Part of a small language model's weights.
Size: MLP 1920 GeGLU, vocabulary 8192, 74.3M parameters.
Architecture: RMSNorm before each block, rotary positions, no biases in attention or MLP, tied embeddings.
Training: a variant of SOAP for these matrices, 903M tokens, 3444 steps.
Each number is 128 + 24 x the weight over its row's rms, rounded and kept within 0 to 255. Layers, rows and columns count from 0. Numbers have three digits each. The size before them is the row's rms in percent of the matrix's.

# layer 10 attention query, 448x576, rms 0.0542, rows 0-63, columns 352-383
056:086219133118080116126191147141129135148139114094133160160128144127125129128144102078156102130144
054:166118120121123124155110107108108134145097136148141135096129148157155114145171130133065136125126
065:129093141132117157149130142137151159141130093099102109178118097135131143113117134127140136150118
068:155146132121120145148093140087128132137109099099153119144139127128183146141085183173128142138073
064:123116119137146122128127130093117111147079115111188116152107142168133124180146126159101151147132
075:069151089111148168126133127105159154127162140142115140134137115114090158144145112122127142101131
078:108129094148124110109072149141132154125138150090107098111113139111125118139157117101109133166141
093:142150135134186176106148123103141127125109135143143121131157103129063146118142119199168132084094
117:123115140151157150138159153140181125115139140154128147153124157138139121127094125138119114121147
097:133098144115075125158132112120147145166137170119126138139128126115157130131120095060130140159167
116:099167126114141152138139138115125121113171110135156115143145132105087071151090145106127108138137
121:134089143133126190139170114139103116140098175135129114127108090150162107158152172136128139126109
129:159112123079111105147108137110101128142174085150139149099095119134136110131106143116109105127127
142:147125125135115080095119148104142142144125159127156142141152119155140117164144105156147133114154
131:095060178110110132147142157121121103144149137096101113133112141126099123157131120125124104144119
131:119111089139125142122144132116111142126118096119126094110111136117150118152130104144135147106127
053:140125177138125097113090120123135135138142151178130102123136140116125098137142183080133112089093
058:133089116117135157144162163143111141159130129107140150098121125133144119111090132142113112123138
062:106176090088107125148134148115127146136088155114169124131126103100115131127092122107117111103135
062:127122123138130154165131103066125136162164187136092132166125118127106110103117116154109128133098
064:120127104152149110139127111096149168111124123134119148100124104126104127143128132082085112138093
067:102136114134093142148109131143107186174132132145115151173095109093119139096101149086119131162122
079:140116103072106068152131163137086116125089112093139133125117134092188154147097141105132098162141
079:100156120153102136112137106116158159159124123118099115116104119094094149144154109132114151101181
094:091179139116091080087152099151176153147152114128154155125159162103097132126191090131115121137148
112:093106128138130118102107123126125115104146126127113159132119129149134159108083144082125109143138
117:134118147133131159124138121137163124124067154120109169090138148133143144109135112147125122163160
126:136169088146161159147109119136094088124149162098136148122126115141147118128133119123159154117151
135:108151175107148129113143131155126129126142080113130090156097127118143109098125122105135119120166
126:156137127108155105069134147111165090145072134134162111125135121133100118142104116150129138105105
136:193056100108134097146136161141173141131116111145137139125121111108107156155108129128151111140108
133:124149099112098135150150113130165129097112112191145116132120122132117159125154106116148131156136
138:118112112109117107111122118156158145149146086153121089140138127117152178116135133107128108118139
134:171142089129139100177092110109152100108128159115094125120171123110137118105111151132130118144101
129:140140138132134115077126120108096148134143125132171129135152171118159158132137124167150130123145
130:129139118087126103123121117143116116122158114160147096125163093121157124129122173120125157094092
132:114163151172114157121183139141113110119118085127149114080132097145084161081112155146170159149121
132:113144108159108118129101107137121127140144153128118148090117123133117138177145145147104136082128
125:120130119099184152086163138125128089107140155108092148138149157124131134129127122132150104192129
127:076109102132176121152104135179133122121118116174099155152135142134107131098128129177134127094157
131:160151117138130083120116067087141153127141127143087117119081132105119138107162111102141135189105
134:100081120099158091092089135162124127093111104129130101160118114138187104165137118124161113119133
133:099095113102089084098152127146095131164112098127155090171122132140133161121134161090150105122090
136:128128119105122098129128165128113113129138132117084100143146129106133128142169136142099127182115
130:163085090142165107082125105131109116120121169184173111164122156153142108143140125148092135127134
137:140167137168117116152100121167103114116175132117143156157082138178145132111092105108186144111127
134:095130173113152112145149186130141120128110140112133126101156111109153153119111119130086076126105
129:103123168077155091120141096123155129126137163092163130124095149147182141163141122167116122087131
130:132130106081170133135090120138123132137152150127146149149118176128105158129119141117147134113161
131:127117081125099135106126183128136109133094147093134123161075167121147125138110136142155104114127
131:107087138145131132127114168141154114143164140126102101131156132141141171132109142144104112180091
134:160093147140152117135197156157099151130158125145121135164131128141158120136095133151121134098122
130:121127149098116096160097120110156130108109132100122103146158143130141111106116158140102094128129
133:161143107146118135155159157117099127151098113140087123131110118130164148097112135124180113127116
127:169144138120077135097113087118132118101133169127111129129127114112116115129125112123145118097123
128:133109069158134144115130138162117141123175128123153127149131124131090086124144127107147167151113
127:175133163141160158121146121125093126135096164138144095108095129099088130127172132141108151102119
134:108117089135147081128136111143133095136102138142149152193114108101148153119107135105086113106112
126:127119128086116133098146137122140116082098103128123111157106144137146130168117134099141119141118
133:140109166150129136124116118142135119121110124140114172147155148112158108160149138128124102128138
133:125156093119138141124136138175109107136092161147169110117147153123067091127122097125161162098118
130:141104103168112088120140142138114085110132123113105158101144144123127094111095134119123089138117
127:130103115131155109100188134118111158132129116122144173142127138126163112129143135108125127110120
135:127122131149112157152115121161114094142126136124117096147102147107166106164140131114160140103114
# layer 10 attention key, 448x576, rms 0.0549, rows 0-63, columns 352-383
058:111121158135154144143081115138112126088142136127184119154099135118103131134164119200104142111119
056:136166131131131150148155132176124144190154136120149096115126135114147116112086154168141112124145
061:121144116100132101111127103132117107154124142148133154112119111150139164106158126124123102131106
063:155115098162131130138136126156137140129143116139095150121125140153111122119180123147199132096144
067:137105202162120152114137153133126106148127156177103125178146130082104133095073114088150147133131
072:142132127118132149114186086144075114134108136103153106090135111151125123050156117119092091105129
074:135131158075082123130139155120138138144129110125148101119132081149134138106145123115140150157145
083:113161094134187134132094091143107129083168155170110149105111138119119127115105143108131120107108
100:128116101139134099119117138126157131114112114133113137100140080100129127131166146154150110093162
114:152139140132118109092135111128161101147131101115180132146113118146124101112152113079123125116120
123:120183106103096123103131149120088122161144139143085106172106121141112115155100133118140168124102
118:131144160115170140135112110109125094108119151124100166140095123159133128132124137155131087143098
127:158170125071097125120109088102133165144146169128125130102103131129138147096177156128105107149108
133:110121129127140119156122129128171143123153081122113173101149148184148125111133139151130138115142
130:110095114118151083142142156177155090108112137143134099102053113148141153132118111188133071134073
125:133092100109121120130157130143159182121094088152137150137162121093137107124132141124080151131096
052:134129089129144132127168134110155102069122061097142133137138117127134159123145131197099113161122
056:147122151127128119111154123148089072142115127169068117172109120153162161118133101139083134156127
065:126134156129133103117122124107156113124153092140074124120102128109132111124144120089126123150149
066:120102132122117125112123120100117146139104142104116127108123170109110069110090150147136154159130
062:131138122131117139105168114140151113108119140128130121125138161128135142132122142155086101158167
071:142129149091120112155108096098148100142150103138145109093115137160137085149215106117095135100101
070:134101132119125102132110169108159131178116119142090134156142155120132114127147117126186102117117
070:134131141127146123115111079101139098099108120128161114095138109149149121121137133116087128108117
106:128126141133144135119131145149078108146093135135181133138136103173125096120119116092170133164101
098:168095138136097125171141135120160106129121099147110078150143118106163115178134094126179112127181
112:096182120114140184174110141148143130103147156146106126126104111141146127135153140148114090129152
128:135141149163118130163090134122130082143119135169141148098112113120119107149114151110157175127108
125:157139101105115157151162100120108121156156104141160121091114097157109136092097115139068079109107
127:147149132104141147126107096154151132089098154128120115158164142117136120135094136151094173113178
130:145089129124159131134139154117114130115112114140155140133146120127106132150107151122095125149137
132:122135110102126154135146121130160131130152132185129139114115132160136140106119110122143125139152
130:140086118135137127089132131150183132149097154149117121125113128140137116129144152126123083140139
130:135084128179083126137115098148137147146144148117116132110132183120128087061165140082122119150121
124:125105139124145112124129168107113102151116123098142149176134119113107116143134125115106130160156
125:108131093148119097127116105142151116138143144137101158137167095122154139106160120114113132096146
129:127192139140137153120169114129142172113082100132138117160154141130100087115161174132096090171102
130:130165112120170102144077093117133120136116114099129154096132106109074165138089138124126121111151
128:176117108138117100126151100106079147113134172117100110090106119142112147112168096097118154158116
127:098128148146122165169107091155131122128136080140098121147173107096107152158105127137128124148180
129:154099098116117112127151134142124148099087127150139111117091142122115113160127145113113148161117
129:107113117126178143124115141132113171105128130134124143159124166142138092151147154095133152128152
127:105109119138143092118128116122144133121171150095126116162156184125146132117104107087128093114107
130:105154098105136107145136131088107096170108143108107117135133192131141139145165144115136092158106
128:171126068127149104132120076148098122111136123159119124156099146102116156133108111174136130156083
132:131160173199102121129135111132103127120146150124120157131119139127184122098082118136130148144167
130:132139116120102095134158107134161143119137093122114159131131120134132144116075136134142109121100
127:128158132051140083180130127148158183137152195121116121109069096112146085124156121189129129069120
126:123120129111101117093110123120126153144132139135149146144139150136117134109060165132138124114127
126:123162142120130106098134168144123119119129131130147093131126130143140130152121141081134121120171
129:125173117130102143124135128145112095096149127120154119177129112130110094143133130086105119169145
129:153103128150104153131147152116099137092136112116121135112110145136209118100159112133131090144162
126:132093153138101048156157154132150146156106130066122105150148167114156126124086139104083105158166
127:132109078159136098146148138115166152138166099145121171110111084157161084126131143145199121173124
127:157140139080089127120137139095089142168089163120146125128154096114089087121097139094129129092137
126:120133067162182149123122124159123126152159149125151149125078130122075112126166084093110147110141
124:214146135165128125120103097120145107127128153146110140120126154122114124145132115151111168140138
127:090118168077134100197120099133099136151108111129118126149104140177137154139122182137118103101153
125:114075119139116141103119167112127114146147106153139117128096112167118173150143156160141145139139
129:128129135147097094139091160151070136152114112145144155121154106168141104133083085108121108140153
128:149133107131177082118116141135112134204104172134105092152142146144126106153157113139160168142142
128:139118152158119129147126129134178126114157116074149126091107111143098085123121132142147086136118
124:165125137184131163110160103144115164101104128124096144115128106097121141131124179132161124169122
132:146163127170124125160113095149127116135160110131123119136105159144177051154141097125126156126136
# layer 10 attention value, 448x576, rms 0.0668, rows 0-31, columns 352-383
111:117123078092188139135170121160120126115100145130113087113134176138126155090111138132139121161121
114:124165123119164134102127177127090155131148105100117139092135093136152102134141125154132142172182
115:107130113129080134151157120153123133101107099142121167163125180123148184146105125138122137133129
113:116134175117107084181098133130115109118162145132171120118136126142140151122142099135145139083151
111:101138146122130127137158069126128112149151121143138087105096101146111139141122131128154122106138
113:122149165109140129162183206184138140104095124113142103124117136110174147112145130137145131084110
106:131095100110160111132165126159111120130136126127138129128148165156156184098144114129135121153109
110:111152137089090111128156125093109133133139103126181140127100116124178101132142099139116128119121
112:116108136110115135129155134121171162130120166146138147196096187134151106092159120202112154104131
114:052079138109169135171146139161155133133133123115080136122124090131092124102203134134094126120122
115:097104118149144104136170128119130192129105124138157134112138129150115105168127138143109123150122
113:116162159115143127098082138171115138140172132140131151122153122144109127157091128134170136113128
117:145129130116128109141107150117085099145149087157115155146146129146127139107147119167116131126195
112:147136184125145138135152139132100159131144156111178113053123152118147158113124119141128113109145
114:176146141136109130128090153192109140112065165107160127150179102126147119095135122081139144143120
110:155163144088156141106163122164135165108109147100153112141116098140131162119061117128152124113094
112:100110078132112141122135158155105129141140120084073103163115114131138141144092126133156132152121
114:109139126127130104102141165160141155157109129134167137108142152095118118074081108112116133086133
111:127160120128125124170143149113128138124147140130155159108144166157136120100128126119152136127129
114:123140119146138105132090109124153120149102150081139118068133141098139155112121130123155114191126
110:136117143149128142077041145113120163118165123140125121142141133131100141162129124096146147138148
114:094183090159141132158104116134117167143112151166133148122128150133101096084108132132162124121139
111:162172123109115090163137103131120143135093152130137129117106107121140116141122107133134132188110
111:153078177112148153112128126147125102139094106137125150129132149121094146121102146145140127109170
113:159146147140118130088171117112126135115109136127127108100174104132075128054141146110142107103153
110:121132125136132127154139161144115102122071101130160144138086135163132164112080110137103117161117
110:130119136152162130133100119158154162122152075134143154098101098149119162144116122109162135160153
110:140125113137100112183127142124177128109137145113100152114148088129126125083056135166143116143141
107:149093157083115138096062084144158120141140149095148124150175132139109140154147131161102120127100
112:123148158136142134099149130098105103131096174127121125097125091142130155126142107150113136145158
114:110124122119117121149117101154149074146085109166129139160097178123119164104101129116091136129126
116:143081155169073159147107151127161145136088163126089144139083159131083109136128126119159126101097
# layer 10 attention output (transposed), 448x576, rms 0.0826, rows 0-31, columns 352-383
121:134103119179145130117130110123139121075122154144136085087147116166144132041114150158172117112112
124:125122119145140105093104110113096133160143116100118102129135085136118069116111129127107157200135
126:146158101161138087112134115155158160081126139107130121130170165108120146137149120175101161123161
121:133101144078157140140101150127093129101151163122151133109129121124125144146139103169163199085188
117:100114155133173107132142121144067131148154120133140146117130117128106138113095086111119143134114
121:158127157107129089137120156160112108144125112124150132107111115115129144090158129142145128130168
114:130078143116143139125118115130131131138170138137132129164134147155149190097103145129110133144125
117:144084126113104140117151089148125127088120110126151145118116087149168134129121105156134144125141
116:127108111101134108136135136125144124076114149203156134131144161115127110124131118175106159117115
121:078153161117121121107124159138134128125158140126111143160121094163096086086206140106142102141112
119:126116141155146148160159117069118161121118129162172142098149103157137133123157109148097145134099
119:142145147111094110137125173149107125128104140160130139135128094158067130171132147126152168139127
118:140123141089153117149093122081118105139152086128101108144093164151128170131131117156107170136157
119:160145180128131117170106150125153150090089157131192139127146139101178152134130092082138125142176
122:142138148156101123100089130179145107135124134102158081172161110139142109085143113162142127162099
119:155110103112128146107104131163074130163129114132107122150082120134147090101084132134140115127133
117:133091141119105120102137135144103096171141117086068091122099130168128145125106184073185134120135
119:126136121140106111131129128114148125105146116142121174106133172115119103081067109106133108142125
114:118146139117068094192095136146139132107121155123136140088124157144139123138112092119160127155095
122:122118092133110155140133103147132121133119131113077120086147156111085153153107155135110132164102
118:145104078165098132136098125161105125095151097138151128117113086132140125175086117112143199099126
122:130151065136116124131102113124104140116104109157153090083126074089120127107116144122176131156100
119:154167118081094096132119109126096140142128153102109123071116133117089103112117105131118123175103
120:154135194099155149110160119136176133109131154112134159159130144109101159152081126118131152109164
120:084117171160118116083178120144127141159118128121165096093161107135078163114166156108087118125144
116:141150105120125128125091096112126093092100125149167117134104141110117145116106149106104100179123
118:197119156125141140125094129132170132128173115146136122129113148149107118101116100096141140136140
113:107105157176125169135115125134125099155164096160085110090106115119093154074115142113125128116166
113:160137129104118107104079126145157150096127108079162123142127106148113151129156122131134143122147
119:106125139091133126087162128133088144146128120123147149153113069171122107140138099147122179120169
118:161148124088139143130111104121167118130130120145123133144098097122123110105157124078101162129131
126:115135155140120116149090156142148208151114121113131166112098150121106107111142126130106105141103